Each number is 128 + 32 x the weight over its row's rms, rounded and kept within 0 to 255. Layers, rows and columns count from 0. Numbers have three digits each. The size before them is the row's rms in percent of the matrix's.

# layer 6 attention query, 160x160, rms 0.0499, rows 0-31, columns 0-159
094:172113068169107158188160136184142110164167161084138112129111082074099177143123186134128146130134145179121124132104098191097156126089128117145111157020111104082105134147101155149163101147153147161056122174156142153118201136085175149100206120115144133129133139128117145163104128135114159151169167098031090133159135125199175187191089140078175149129141139079112124148129123143143174114129099171139117150175120147110083111153130144094171105122134122133125121148082117136115109110091104
076:153079142165145127106120144141144100140132154130150032142128074171144183110108138138114179147120152076122102111196142101187134124101086106120137090162166165132053100194140121080094125166130147098161093127141129180138144123119077163142125081141113079130140128169146159109130127174159098124122088161130126156103142135136108124112105115141107073037145206136099133151104079100161148116157176074152167158115174129158149089137089083118049138132088148086111129103099078186084129163131183
096:091079155120130153022097130120150144158100151141174079150149121147162158098116102126146113156162119116142125094174131084095127144120132099035114134148108143131162115126103064121086144092122180112137186191120097081151052133142100105123104143161118129091132148145167087126144111097095114120089085146235131131120145093118107121082106068120127094137123161183113145175111103082140117177103114079164085088164122109147150157081139127111150132192070133158147119144214116175138145094118138
079:096104113088185139148144161100133105170144114159147116096139113095176205086139141119145127091176133178108064163149123119095117131102147170237203148102132141188140114125103192130090093084126109126137188093118113154145227159118113072138169091148153101179098083124098121091140144180121143143134126155064178149138110142156163146121126152103132143132154161145128195119100116125140127118067113126105178156169184116082130085106107146157130174065133175119101144130137136176116139120105144
099:126097115047193107159093181118169107116177103139160131153174069137156153067138124075126130134119126105122095121151141129106165148075144124166137115202160164126087126141137148127135108147164147085109089148115145143126188134127138168143114152097172202100099123122078122135085116186117121125059100139077139135103140101172135121110085164127136154132129104090135176166089182110147143088090143087107148147064139107137080089153160131155163224091134209088164140093079179138119145116104149
095:100147156113118160070106093175131137160102129084103111132152122135138120110148111127070082158130157135123194086093171068140048104159104112007135112156146131157153070126132086071148123108173136180097118134145170115172049102107154075134141098100152089110139171095101130093103123091154090132149130104212134146105173135147084152136157093172163119145118134104156123138126107138112105152144120177128143132177148152149131181135124108063143146174112067153124157130227106115102128138146133
097:124147122136118101187121148103096135144156121103151165184152097103122110108096118167162164106143122189170062162140070204063179160086099120175156093086132155135155144092148128151105135070127158116134112121163122127117205146128171108101098114139145114136133074115045158147161114128150141172160093127048109131167107109163122130098109170111157127141114159136072116101108111166035107100118143166120179113181109141130100111157117156156133135193182129178183126129059077150096137143117129
071:129134138143178147126113126185186155158112145121134193124075097131121149203139145123078048144145152091135155080126105151152147177121144123156155175132126168064099138136149161088120127159169068115100110123139098170127161211084127163195131169113153111127097091117112086158122135152097159137145136096075117107105151136125139151161099110119071207161071198139129199124203078135147134068155114163136121118113139071151146140110185140138155140130158146090135115147141064108117115147156164
085:137150123187084125121184146140104180168148155159064170129110113125128079137118161142144128140163113198150130144067127121093106124166131130089094170098098108087171118112160129132133170117085147149108163167141121189137079104099167126118137109132143120117144144122207204158182115114119077136165154130184144168159126118099128183112124142110147158105122072102156114180120084079122134091163139148124055142171098151147084152163207075145193115170133107160153110200148178089139150107169101
090:125122144147077140062212140181151104103123138092078158071131117161123127125130132155115101148079112128144122131124152128112057163163154068035092159080099135138136140099171039099157180128123122090111165109128121127147113113096171119109096133133128132156139168130163166090148121048105077108149151122197153134135114127061161153145131115137099105106159098156137082135121142141092166168096156143191090102148132124077118106113109118075073105168137065117135123146182125091163089200133134
090:145127137133153079198105152080117118159131129121137114093181124074090092117124136082106079163113087071160118149136109187084186149136122153247158161051104149165155128094112130130118120151179136107176155127088142122141187151118154115139157145156121170034150084121085133161130129134111152141106132081122123175102130110125134115077091151083155102203069102161099115096179154081120139111136113156110129109149100105122070141121118108153120127152188181128124160078092128139129162161108172
091:078115138137117166100137113185094141112138124081150116063121194155098065143114138097105177150146164142116169155130140153121071115162112135048112057148095159076183154125157093094194181116151128135132150109122162161130007149145118101141108134091065137158128146090173093076152124104136100120148119130186122132134172153048125075121142146139120145094149133102175139147146155123141109142146114132111105120132141141134142188080134168070115141166114047145126157103189167125142127098155118
080:060148181138076122087068081133140164141111166119079095170128135128138138097129108133115093117093099099146132116150135119163103151150151150094141074231138178062166098083099129097111106135142127120143141139166120082168091129078137113050081118070121142159093160195127122113140167080149119095099118108155122135065147141131157144116139119122113106094127103116147156178101103107072074142120150082152086155087100116094119073095079066100124137168147092156110104123140106049128128137113202
087:123113097156136110204064150102109085155141092121137095089151101128083130093150139128153127084128076135132087096127085129123150091097100185222129082051132101127147147157131116123097088083145132118161131096128078185175215122118147114175143112157129112089114081124114084056091146144152139131142146126059130135140123075138122149118111162107105112139100102118129164107149138093189123148097153141128093148155146110138110146158138092114137113087063172072172125114062080177105044155123161
079:067153053131100098118123143091088148159122154131125090108157142152130141163144114232116121077176127163198087112106128145121147104062188124169106116084134138094143179180143125188090098116146152140143153104083123150098159130133117119137127066147143102072115093126088106134092171072087130128088154113082066133102097103150180153120113175133146145117105122110101073133110158086141124097144105152102082172127120122089099080171146134153096183180154076228159138124096134123130105131118144
067:108137137097093140169148145139144081128165127122115137105133158114094063121148117135123123181116108134136127152096097140070188070141137119151152163053123158117098129157099139176156111086111175120141084111089042165118149156167117117144155121083137203120103099114133121176135094127177126098077141118114145161188173122144119142164141126139122138096157095112038129125113072040154084123062118131087091117154103123136089164108167207131148127167149065180136120057117176123144105117121082
076:099100157129111135138098127172175077115115146115127097184144122122126156073120125095113116141148117103088146090143150105133155124121115105094164120200153127117098081092166154086166133144146092079130095084187124175151106156124093204141127116108160120052114133154086060132086130129104159099070112115124188163108154134145119137095120114143095175104186121082143114101123161115137107158079193121187116161076161076136059146156084108103092135076122150126092115099217121148100193169112176
085:169145107146091130186154139117126078158110141056090150115091177105100053101138104175147135092095142183131099155041039176142136165173108139115144152042093132144137132090083112152219116080093173160119156146122090171082089113151218138130159131118147185118112130101125156119175129138121136137140164107106072123165146143094107160095085145129102132144137138132149121112132080073144108120159167192130115153143072122147146093094122127137137085151088144116132114176108139116119108132107098
081:177150050128138097208115160124150139179130083170146119129140125119095154135121079094172104065118099063121058107126091127119161129107097141178125155096097117120130168162210126135095144117146121125123100130140100121154181108109115087134088163140108097071149093121099087186132051196130131146148089117026081122106137113166124100145108142133153118091128136107107181158113110164158101073122122114082160115105199114100137136090102149161114128098159148144134098100039144146166146109111134
076:103112125108115103103151134123113109106136119102107074119076178092154147126111135147137100160093095156128126166145183138102073157093109079039139090147101169138138142138118073167172183100173159104125132159139165164176075121103105132184078148109092132189098198109157123148080145108120091154085080110175145108144102091080128106115142113112058154146133094118155094169137108112105084151107097102129052157096040108087137127146196142112104157112127126053154156114153116075138116105108089
095:127110096100156060196086165131128099103120156163132101149118071116134097113102126146118131089143099047120106099144112122097185115127117109171152132148142127098066139149128155099089061171192095114120105071135131153082222132117137135125139116109117187116114071122112121099166114111069182107063103132073146098066134107182168115110090130185147101109118126128115143106159142093146138121119134109160150152122144126101128077120076139152126139169118159112145107084061055089098039161118149
093:130113157099179110209094154120156113091129110100151103161133093117154178128172082158121135099173122107135141161185129097141190131139128149244131107145117161112148120105100187108097126155189121163106101093108096151113179136121156106133111174108110085056108087087063092132137086154119158109089090141043110143158147048195124116130103141070106114108134171140127100081118148134129170123119136159110132138079118072120128085158170168125107162106094135103164123141077146145134139100079151
070:136102063062144107138148102092159081138138118098137097163168121098138085139118137149157136142168110122095156081105164160137128140173129126123131099146118154189192134106153130141080107183143086116099136125171086164138126102122140084103104134166045114168083151083111136130136121130157113168156123168145050146095119134114153114138116097100080139097151162123149182112160134150081097090144110137125179097161071144172139113120162099122252110100157206137138124146122179059115122090060090
077:194142072158133136158119166136181103215104145148110150122109114049130114126166162119194132127157158188063137125090083199104174142132168139153198095036041121174140147173091158132130122141116141128080090117129117108162170144104176112075155089134131121154121088117118137107156148133153092118167148124112076090119178103117116108103144186112118158161096148078111150121135068152174147121117140163099105143129111126158125148137179109155167066121186097132118148135097120094104109118127127
070:158155112158100134149064142144119152169117084123152217110150099132121146199133137100188109137111124183106115116124135186130131154100075090116121160097118089171177118140185125140164167106163145139124131158168108190084098115117157125148156135089045189122124110177113108138198126125102160138110165080113153129144142089116124085201080107148163124096167136129114190108194133129143130145139123186139140079175065127103153156147158151083054120108153127131122144126150175125145128134111040
072:096137120083150126156108149141163077104151119058123043193054133134131151192127084106125111173059114078115119134149158065113154104090093128097157118150155124161093103108078166147106117158114129158107129102131119103139113144135151006156119054130137133048090126070110109122145077140117125147140116107134107121144131128151101122122123070145095111159138147135169128038145176126128127083182131122098110128093120084180149104106095136163127137111081146152102114078164091149130124151178098
065:158085110150090136157094096111071140127152091121112057123184127140105116122106129152177073099134140134134109101112130067120101156082158106154109033141102160158150149067109072143124148185100128078174118167101143074112104184088098142115141139121072105149079152138131107110092087070153122124112048084141129168122139086072104149106104162102122136110143098091129041153132132211111167122126077129124174109147169138135120057105077128166106104110148116136112119128144099097117108188128153
086:070089138031164155119096127121175140071144145142152077114150216162166184121142106133142129116160073075129141093179172094185139124103161141158123139152175119084081112158119178126098135185099095092143138119139117170172128096125056125097091132150138133062140113118110131085149164187135168136124048106102119164102080057118125152060089124165149099107124141133125145133089146114139111118127106114154140145091177189105149108103130121094060164107114167116088137139145097140130136116158152
089:083170144076143114117070119133153100081129077192190128125100126169182151115132063160103149114119113093121097118197131111150138156095142143191166098178151153096147136140114164088073128173192133156150100164147117116163179153156133174142088151084124089153136081159096100137047148179122115108060132123063128120133094116177110113115094134145132111132119142108128080051087145088118124101127119088087091159102170104136099094138100114148053156134105185109149144125070107160122142119104158
071:092116183127105114083109163124138118071106131101150089133134114113183118089095095075129101113152122083138125107154116122098083158152156123119156078163160195104087089125062117146116119156171147081070155112141103075130105148131111132117164121088146088053115132152113141100118071118069193082063121115151197099132128110123118116152096125133094075140169142150134161161072104123127123155123120104117154090073159153119161097022133130116168189111098170067090127145126139063131154130107184
072:224088171175097166092160118042193091058117194107127114052110094184166119109132077094078149153160146141143111120132152134110146094147144118095135100115111199108123121162118136081145132102159111130128094105156113129115128129131140123082132081090104086100078141193151124124131138151059139137133130139140187167138122127110073118171099122178142090124158093187116105157113114145054164127127148055161071127148184121132148134111061134088147148127152141129085122127117153155133101142145151
085:066165068102122119219096157161131103194131099137147127125105118104168103193131108150163135146128112097166126145165079136109183106128074124158113125087114114085150150148092181133082119086131140165111107133100125100081182187114153109097126099140125096134096091154118117191166160092124126149082159090069060160061102109163088115131123171120146167133123144104110170112113136130211151081141129136124126135117098171143115094139168107186153103112191154136197130137119146123114102114191064
# layer 6 attention key, 160x160, rms 0.0519, rows 0-31, columns 0-159
090:124112129128096176115142137172093150109101142171138114130061090156130150117176094094068101124173103157164113105117146126164111138124130178168109115090105101154118122127148063114104133133154122087111059124159108180102144144107111129137092110167135077101143206119164140117160182101161092075109131088182146115098123157112130140185133124159122142206120118059109108113184069108127123166191070139182097119145124061113124110083118094127135178206117174168110071135150072142155135089135080
087:088155105134158094118120115149105102165139129113114091139109130092099070102120166174188137141114108148184143131086143133111139133113157096074127086142151146093086122135102104126153100127104078113138138181095094102155108166107134144191164168151094075155124114134155194096147133142146151119143118109090121078131113153173177149145180142107081091128177122171120186119144120125139103082084146127101128224122101182117190167142139173110211160089159037139159096121067061090094149146164124
085:093111129099083134164096119160202182118096101082110125142101173184178085142136112139096184142135083062163140068074115163104130072117130164134094088206139107107124097089112177104167073156068113171113134139121144132110159070099138145099131124149158130100123161092180155169098117155159114197120058172115142119136109134110153079164159096087142124090165116107145134127112112067112103079092100149164108087128150107112128145126159135073116104141137111043138132142109126144120070148133187
078:094170068160131134109177102174123133138122104112128189120101051084080114126132113084119106072127117136125138136168099103090075159135129148142124162105131118108072124144120154136112081116146177168083089144102065145097089113066213067129152164117120100144123101161094129124130126139066147146134183092093181123139167132182153167164095106154087137097090197115165122121117074118133174084158160167140162164139070097177083126146146110135222110134128088114138108155145133094082138132154146
090:127154093142142126170149095122100122137102111104088092074128106064144089155088140083106101167143178160150124122144104141155149113099146110138089157096162139155136199102186068152096126117149109175161132112157073074117140139131137140142143049103105115147155075136084182120093181121083181150095139078142112114097121126140141137094105171130110156129064119152164136127150174175120181133100193121077137163124078210168142146172154094099189104071165097111139197156082149116128102128166144
098:102134128080120108104075155105179129132108152133172122140116191227146144078136094163158126113093136137087087056124142115105130075115165126146147101176113167140187091100089147135176149172128152095098122165146118080109124097154127111084093210105144112112142143110117101183105081175146129116159070172128145134148125151102162111172179158146073089125179085141149172107133114122113111105124115133153111114138155138080151142086164104142103145145114141112150064122109100205104166229083141
092:123131125204100159111117108161094123096129095165145140143085064093122143114156166114089065121157090180135147205097147112115136140087135149093125129083051145135162188138157135141132149128161156081191141130191129174158109135090123161143073054131106103193116144101116160118180203123125135136140173147146068115095151137132101114120102130151124176096117092081107106128130101173169148172158092149151132151132072079209069150145121130111192160126126145155102082153162136166108145123109136
069:058201128163142130153175132099123035120120095107096159142154143154124111076152055127093084180173150152177144086147119119159173091133189123087121093107152097099114139137119135142100136104135101132130112092104136119096119130117153141184117127196110147084196124147112111104096086108099157182080138120101126086158101131164202152144117143133129173098127072153164171085096110181099159175104134138144138168132067123145095121157091105114136110095191171093129114133120129142202138195090106
084:164076108066145191144122153116144167137118144158124081124189116117179118086117084167135132158184115158110123127166144090103162157126127145155161182128142097167200096163144167123113184171129173112137125157159138134155142126137104124115104120047156118173184158102123106150094140085145111073138139150181118153112094152198142150131198113149100115161183169095125120164172092103128150121164059133134128171127210095050090138102121129150140170138053136111099108095178142137097112103107144
098:107080154023135115111108127141187136117089167187129062153147116164199122127131086102139180166118103112111126072144149147094112109090175142139142143168160127111150142146084179145155119136108117089170147157155215145133120075131152134113135172075167085073173179100147141160085103153078113127073113181151137141152119118137122117136162139127146125109148084134112149184124109116097106105149115105193071076103176105110157082119147084133114200193090133120153093092150161169129123137120150
081:082117118099110116138186134132100109117130178181119147145121095108137145121195141059135132129135161119143144186168036192093111118118081137087183086112108113119084118145108130125106127145095155089113114134146133161147137151115160051137135112138069172161152139163105128140097125136113071091176186097153078109092138129130133117098086141101123212116119097109170101137149172101117134170104097191104188155169095111087115070139194153128166092148148126087172133175148151107205136147094165
084:108135114109095180142095144119170132137121170170126118153140102222142146093093163113161127117104124099100123104180103145112120066132155109123136132168137155133135049126083142092150126144168132114100102130139133165086116049137135138070087140140163113096109163138120049186103135124223128104062056142101166138118162188109158120170104121115076175108189101123136151093155143063113103115171144130124136059136182137104159093104131129113103185121136204124171094088129150126137106146098126
081:170158156142130149109134168187180160233065141179079092202121136133154129161101106130148123155153101048183144124169114101147147122172123069137107123173146155150152157080151165129117130090140120110065143099130117121129191073083163171098143138110092192118113125137150092143204130134152138112070101135151147138121183150146119142124136088139195110087136162113167138154117126145150139104058115117113201161090123151137142097133157111144120118125102061093124172139126171128146086124154086
079:144178127114134117068160086129091196035162120151121105100139107091105125139192161133107091157209105136163117221154121139142179105142164102096118144145114053133098126114143130119146109060098137126156165107150147098175146152150093128127099096133114154189148129151132131107119088123068095108124103102141080116170130109091202110120143086133193090056103104093092057134112117087101120112136117110120130144145126065101091161148098175080149095082149095135088103132117101115174141105136122
080:153095166202088114141080120130134158092165155200182135111145068143165188144177146152161104134174145092126130124126061136130127155106111126147078201122123094130118124108146098141104133110067129093189153135136067141097104161107140064136087177162069135142144153140131152092119164131171101162086107089165115087133165100111149177124056158130094097164158123138136097133127181080184135157155096121135142125106090107181095112132111117120107186123078177164163189144096165117085173118121114
073:130113129173081160135193149102139138115112130193092152108090102138143172174182123085089127142157115182140125134150171121106100123172204143165143109091118112106081117104095184127075186130110133137117111114147110161117118177164118074155115095130158132149080163138146140130117111168168095150176103121145108186079141131106093118155112138157125146153081133134145038143103081093106143126167105148123179080090103121088094067096071103106105166100163079056084053103106099114184145133134097
076:127143079117174087131089131102125123220130125120082091128137153133111081086132119163104142143066102147159113111143121161062141180090105092208163134129230114110098145106135123128153099127135185127146137124143125107142104078152081147069142137136113159139125125141130171113163148105104120102096133101142116119118163076127143118144112136096179153092143131148192113113154137093052123133067163174050133116129070180110135140232121105141162096153140067085108109142188134109110099145162105
092:138129127115086102101121119132124083097109158171132138095121138139162084111150120116081140150167100114084078201157132130074195177187145108126165185085051122162133162131155118121098163099102107110094129079171117160102102222135089087150107182152125117111122147122125069156129168189147095154147134151137087125150126073153106083104121157165103146081151133090134118101141085083139125163145102137232148110182171119150073124109127149149124121116146111151102050101172163140152158112155166
083:106129114045130130114171088170088084112155138096202123079157111143098151121157132131144088100182121148144118175080094111159062134096109111164125147046126067108108146136108088151134150155124074177129126111098083193094138167178104108151129090162197150193139087138102145110119162109103158147099153157115115127147149160099115127154123116134157105128094127111140103121186094100107151169099160181116120142103081178138133149161109120093153147100161150112063241125105070108102139094140139
079:101156087100128127149107127200166147173117122106114092158089166157144081157148123141133067114151124090123142131107160171120135156115142126112106156113117132164147082159171084088052067162117102107181167164162126082148126091153104168087149181119130165085116145167140155073080137144143198071154114163156163129083131092137192080133124148165113119075213138146134129161109170121092048147166087134127091121135150157079154137088125114155134129150072142093191130077101153119100086099116124
080:105157120150177154134161166157062142129062120086101166120195160084104082084146166094158100155163151148202138128144116109131132137100073087119077119052162089071111162132144172116132144106120150142119100102123141105095104157118105134106172081103107142156097107151087186152140136102066100144152117115113103150133149109126124151113122152159162127149090134137172133165108141162100137116126139120136184202117068125176083129122094145195197104094180093121148096164087092126141170081132214
099:163152065135147126107146137163182104159125105039104160095118079077114103150093153129151129105210122152134132176128104128122136102102093127150076130118065096144125169142109156188121120159136127141128157112103112155128078077120121094182142074148104134168128095203098149125090140136118142157165113105134040092081173080173138180107110152106164154140106128140159107159132168146084131109098171175104152225122067132160089125147121144160159091100144161123142159145161097080172130075105118
066:103085082085115165097128150147147155130109132100107123057102122091115116173097105116088115194094115123130162088135151117056102112103126116113118215121139095134101149144110129183157092167144145171086145135109171106139115102105109095156155130142106060132135100083150160127076062161123117093230158127072120076168115107110103097164115095088100170093097145174085156095106116139100165129115145167147169081138124116087099118164097092146119096141145131146087198107080072100135104105061099
073:143127114082127092143112193151133117083113169198156094085102098102160163062106135138156056116131133118129137102136105201113103158154178162089118057084095098114110150131170135176089127148161127093130104173163148150181161171147166137117183114112125167172101188148143112106110112168137118099139132143130127093148097136132139078104175084168120106171140041091086099106113118127108115115148108153191105096124101102132143066109147171171085125094145157116126119089187082100105110046109107
079:120101136150117131097101086150078122067165139204119067184142178118142168099149125123126126138187024159127139143138141162077078143129167169161160155123104137164135168147125120115102148123138110112146142138128128138160141090105126116095121125131196145159095159151139102150104131116145186090111176094152168142112091126109066117153108112097107030121173112068144100094141149050118153131145078113116122119126144080122142122091064114169076115120100230143134128152122168185091157123152099
072:080141133132173101133107111127109148134118132104128140161102093123116130116096119110132109166137110092134119119169088155086148040092123095151095157179134149093076201081137057232125113093125111169103055130097164078109118096112119124127164113168115111195182147144132076123136150156185085115117164127100131105091144190138134145090160111076130172143182108127142207159136180115108151112146102133120199119144194167102153111166160112100093109120130077133134149142143171132170079090128109
076:105129167127160120172115108068160142110089131087102120198166084080135185200140081119097128117118088135082157102152123107109108144128139114131114147194172134140211150197108177150148144219142160084183097124126112126165072047137146112174129119087143150111160101110125171118176101136131129159086089119104189115130117065129151079152124087148138137159104106140109082133140125122145130085161107146163077087155182114100125101125159146125165083141175128090134140118117163089098065148099142
082:120146125152228125125167131135118158136080083023178139130121137047121103163125172164124151143092104122146114121101123176134085076155073078189133129156187145139123125158124121159155130140149130210125190133088140090101097114124154127151109142161146065134059122147138156133163135144081155110150109161120138075146132127099167145117134126136167148121125149129123164152141078128149117092146170156046079156152106199145093148163194109123140125073200091136091153145113145107125099129131111
093:103175123170150137162078109126095093150105097069133154087116092084097097156107163180116142132144146120128149145185139184120165121158154075108124088086139093111102143113191129132164120101136164194109134136147139113140128151111180085145170090174086123166133123105093165065165166136063148113129174109142061141146108137173174139151144131109175161090099084185129122126100152170082142116086136165128180167115070212165119139135156146139144094127219071150122169139088116089098152141125131
076:158152106113129152104124139119148138177130088112112084155071124120185107138074082106165105110070075077162099148171134140147108081120125142128114125163169087077085149164127123117102083180160128127163157159145140078144129105175101164100095139122098124122149080164156100044187155160088105134160122168143108086097142082153126105074141133148137129156102125229142147135155152103114113110109174097102126157097086197088154125147105078141178143119156159083139155119067120215146142136174173
078:104168149096081064132147093139169136165164128090105137172110116142140127101088113084115114129091164125165147085139134095115181128125094136147185163138148161114091082079153136164165147112095140166122162150127134114129113129118058193158170132131107180120145070193127120136136135139135167100162158164121150149162188120104098150132130077072138183031140130145121112103165124153171109107075175150090103103139080114104203157153135148086071120172141187142156157107182210148112096113143107
079:168150082125127133130170114116109157126116154133144078164106087061136171118143106096144099143139185213152154169108099118070119145172125109131133158103148082180081140125106145129132155137141148112110146090204124175110145153134186166110102135105124177173170072113108106172041109125091121086114147169135145101138106091156160177108192097182113175125093093105120086124136116126166177174176127096135120166235105113179102121161104103148136124115104138192109133121141156103144134148122192
# layer 6 attention value, 160x160, rms 0.0484, rows 0-11, columns 0-159
097:181137092144086154118130071088109091127088128099121141107145088140157149140147154130049052133132112145155131106136075141120088182099146074113055127158118102151161146125122094147153136140137100078125152063158109140186153138119132116092073077177131094157139090181144133072140146121073123101115145074148118091127146104124107225116109124116180177130051108140162192169167160110171150186109080109165146127141069130124062137127109081144172138134125086153106142160115111129142151097141109
100:103119132103102157117095181064232112166116092167152149166176090133124154101107115118094075102145102126158208085085164131145093118127139111133118150115172112153129135106147074094109143125174088109129140068144164155129145144097162098148093113154136108134145151135151084100089126183100139109130175112109101118076196138074148095098106123092121116151104239113144135140140050070153156116097088147112129125198106144121127094137114133094148179174096158129066130104149115134176176105106108
105:114111134139144054196123197086090132141196136132147120113135120124152114136128110096155184108155137091065049132142102154082140082112165165175147137125116140159172093090112151151155133148084104178119112198115117125120187157126158153106161191160127073133138129074134097161117169142168127173127127138099153172213116132142187156107121129165090094105151104078070113130146153141147110066131179121097044119128143120073151116099142130147142108144185102114147130112095138107079166153079119
087:098120173129090089089137177084101119133142179121144084099139173161148160148018128111190205105110149138109069079138129146120099136106139157130165120079154207140120121107113122147120099148108109100094109137095094117098154102161037115118150150093134164111161089117138084144089151099162117105067097090097104062145138164129152117094171123125128076068105113144158130175118200131140140090150108108167119068121159149123130059111107156122114135122153124115136150073172163169160148164101160
101:151160120123115101154120180217117145136192111155103119168107144099121130129144125149179222087137142120114074177134115121133190104081150138163213148119103158156148122116114119138161083110035132139083076210095118132084140116128132078155154146112154090133136144128093110180071124164146132211117088152074164113207075146124137177135113169156115120130097117120097134130130114144134151075151101131120092101137115112082094140090151138116136133109163115103145137102098127136095068187093133
096:049106083149145152126121160164147129122149129105130129117063203129136158111058120123093153089080110095077042103127134100119137108165178140166147109126184177125108086143054094161159074128063120117115070134137157111142142054153138110156123135150154081110069168095144105153133099126102062161169132149104175142138118102099119095119116119151144104150177132150068124110182105130109119116170102146158091097125111129099130156132103114098126159117124103101225190074140122119082114172121138
111:122147121102139169112133085095150133110077078168136076094147072141149075117177181121062098152126115117155206151098112125135058205167136127021066106158110113166140108159151077120093161112139157139172161074118174162141103131114100149054107117155124133177108124179108171107123126120068119112157136086152128100094179136135105144131102131141176143159066141120129145156086121156172140177098123131133184091095141109185166128125102147082120160151110134124102139118181140138132112091152095
094:168104136103165174125175124126109134107077120100134104150108117153121148149197105161157053173142132088166159204082100135118106081142118097106087127127128114136189157096143115124146134128172159114144118052106079161091133182107129087127117138168074111119128103191162140108172155096178153101127140094141065031096169100093109134135088166093104124118103152089128098130115176120154155135181124118127130184146113128179080167126124191088143140092159138170140084181110158132158094063145132
121:092154117114117094184141177131114126112200125095124130125151142128117100140075113145191195100136125145114083156116118145145175088064123134126188135121070148140169128054102175164162088136077136166085084184163140139072153125128172107129182171171148132137167139094116096170116115106163146214159092116087136185180090160172186105115131146143046148137124111104069146141134103138117108075113123148146110069152120107134130119147143137113119120118175097120199161129084151134084151145103108
082:186127162112123054125091129101149139121165133161101079175139138122119088135118137130162198093112144100100067081098106114128150158177172158125134153106153164170111152106080107127161121107143110123091099155183157073103105165105093171189146143169146185070165142086148150165034121146095134166108103149118113121136093085147122126124130104155068113096146136150101196131174116133081150088177063136070103161130135143100158146137112107085090123064115142124179169139105107097192133135112174
100:132105095077101125102123146112148093163113070184170133123148112157158128115169149161118114112105121130105180110089123162114139143103163107145080132148170187090102123103157114080127139176174074128062162086123172109136107164122132036195114137153096133136148163139150105112136118116152152151141121114102102140044190162097054114057115152087096114130125122146133176105122138154163145190145061125196091131099080092055174119164148134154113150142176115130144067083145123100171119116147111
110:088084127119129146095160151092165152151062092156140055122122169134156167093167117090113106097154079056149097172119103109123087156133141077116131168141128167097127097101149133170077116116160110096122122115114155132169095098105114117130120115104048162105125153113194089082138145152109167123087151104105151126033075168101119142135114139131172148135109129113109123078119103125116130156083145127140160129120116140191148125162137164140189167171073156163033060089176140125098155074112084
# layer 6 attention output (transposed), 160x160, rms 0.103, rows 0-11, columns 0-159
111:134100165122114134035175122168132157107113115117132114137135136166110106109137146092139154138097125129136153124101154129147057112169126136038133117160114147108102099123140099130142159156120192191138105157106105106102000109147119176082142131098111159127129224130172148112138095120108126118105133156240113112086133132053096101142152059140105124145166119121157089145105149121060125129133109111136100169144141133144185166129105160090142099124131080142125150141202100140133133144185157
094:135136146099166144052112094147088179097158093151099087118134104196151154124115092152102080140126143129125146142155138119145076148127114115071137100255195137119086141149147167116133119143162125095151067161123100098156039116097090124128122135141145122121110102118132132103125112078193118091098076172206158108123148097206126156110122111143087128103099101126166132117157171137121082143124143085171112124104120121115159154151166109131122158136104075115125126134141123131120102151169117
114:123170104125134109235108148109135107152127121126158137132123135077102139147112139145160151111130133155134088131135091146108219114111100145255149137000093106122138155133112164128105095100143138121124141090117115132095255127119125116134139126130130143128119052121081111142141116159111131132153153114000117135114124112170136118132117175128164123119126145145095136121122114126131125111148105183112170129128128137140093129139135141152119125116135195144163104120059132131137116112108128
073:146155093134161133163083121110113128138115103165143140189088122069153119122145087221091066124140123107117133135154147099104166121129070127177176116103169102119101177164159172133125127046153090125142152133100151104159183089089113166167128170173178139120093054152058144130123097133142153128152139131045150207115161110191104141132117170137123111120119148094096131096145114124167096111144190108086127129087134129109104124125148104168119155145123160098102158142034116081146083151084148
108:100137121117155117241124154110131108145114139110178127109137131097110135132136150138153138122141121138130084113129078153085194104113121143248131144000090110136133141130120163145113108107132133150137156074130130112100255128128138134110127124150119142129131051113105121134139129139120146142142170104000094141123134117175136121144133180096133121116134141121104134112122121122127100121153141188113144127120139130138116126145127131159125133120139164125162114122071141122115150108105117
107:129168095116175089194074159094112135160158103178139134151098106125112139123147091179113094107151135109121157130147112102118153139097068121193145117088157117107133182117173198103094130099169112125116128123123116154145240120085121131138116143166151157118123019156081113138125132110165190114120089125035109139116144123226135135153107195105097106109110137104138154114165112140160116121126158146099131108123175165083099096138126102146124149132112181095079096129057123100185120146104148
117:156111145129108155026140101131131139122130144129101116141127148161132138125105110100110107152118127124126137112117183079151083129145131131001123120255176139120117113121144098125174160142136132109123138168134130119167000114159105131130113140107125132124125209131186128125126105086144119095110115178255166128125135134072099108125153059135110135132153111129164107132125133113112136147129120070131098131128128122119138140132126119111131121142117071127096128129186125128142141141157130
094:141125174132096112072167099146134105145146121106075106084163132150116139080088171066108168146118125151152132101116136150156092148144175153037117122173107156119118089126130102135110119161134149117152113155121163085142000127158123120095135096070107149152143209087188101108097112110110081129109097177240129188133137156132137140094146065133146132142123117153124111156119142117095114154117098128150143146131097104140155161139111126104112110162134058165110166122191132139101173176158109
120:124153093139171099240113146111112115150117119140160150127116130084103132128137167139153133111148110156148085137127088160100199109120122138227122134000069108119161165133133151134111100124125137136128151092121126130099255125118147101133119101113134129147123075126084124139140139161106124149138160107007101123117121115169131130142115168108165129123121150128100130117130116133138147113137128201098152141141129125121102114154125139163144126126136186121133091113058136120132117114114137
066:102111086142170108226089172117098119167169133178135187127123149130110152145129092183114076151116121099124109134142113103144160105121067103123162139010142096144140142125133189124127115106148115119076129104118178162196193126145140108122106150157142102150099082168119114136153129141141169140134124064074143163157141135167131158121110207115156106135097130084117107128119117133196122157129183123141143078111157173127085068138154100164140170133145194077062088090094145102146117112087117
090:161138140125143148086108092129132166095149089130115084143112142167138162104092092137095092119098130104106161154137162084120081117139110126146162077255200142133075136165168152136111114138140121094181086175129090107155139100109097166100097135139130135107141103106130120116116119140198130080065113181186181096137094122195155147136143091148101131085130134098210122133118142106109097090120151088103126126104148115143116128119146133141132133137074097118129157158092104126140115140152142
094:160141137100124143078097100115136138120181093135104115147122102185158142112067056138082083124127138118120185148140171108146088163103130132094127091255216122109079147148129140103123132129163106081144118126125124143160066135102095123146117136141160118116109121134124126133094109113181117081097087176213166113141166113181141135097113107136088115113133141127160111131163136112157124135116120066150118115123122124106134142125145096124135135125092089120120167131101120135140108158142140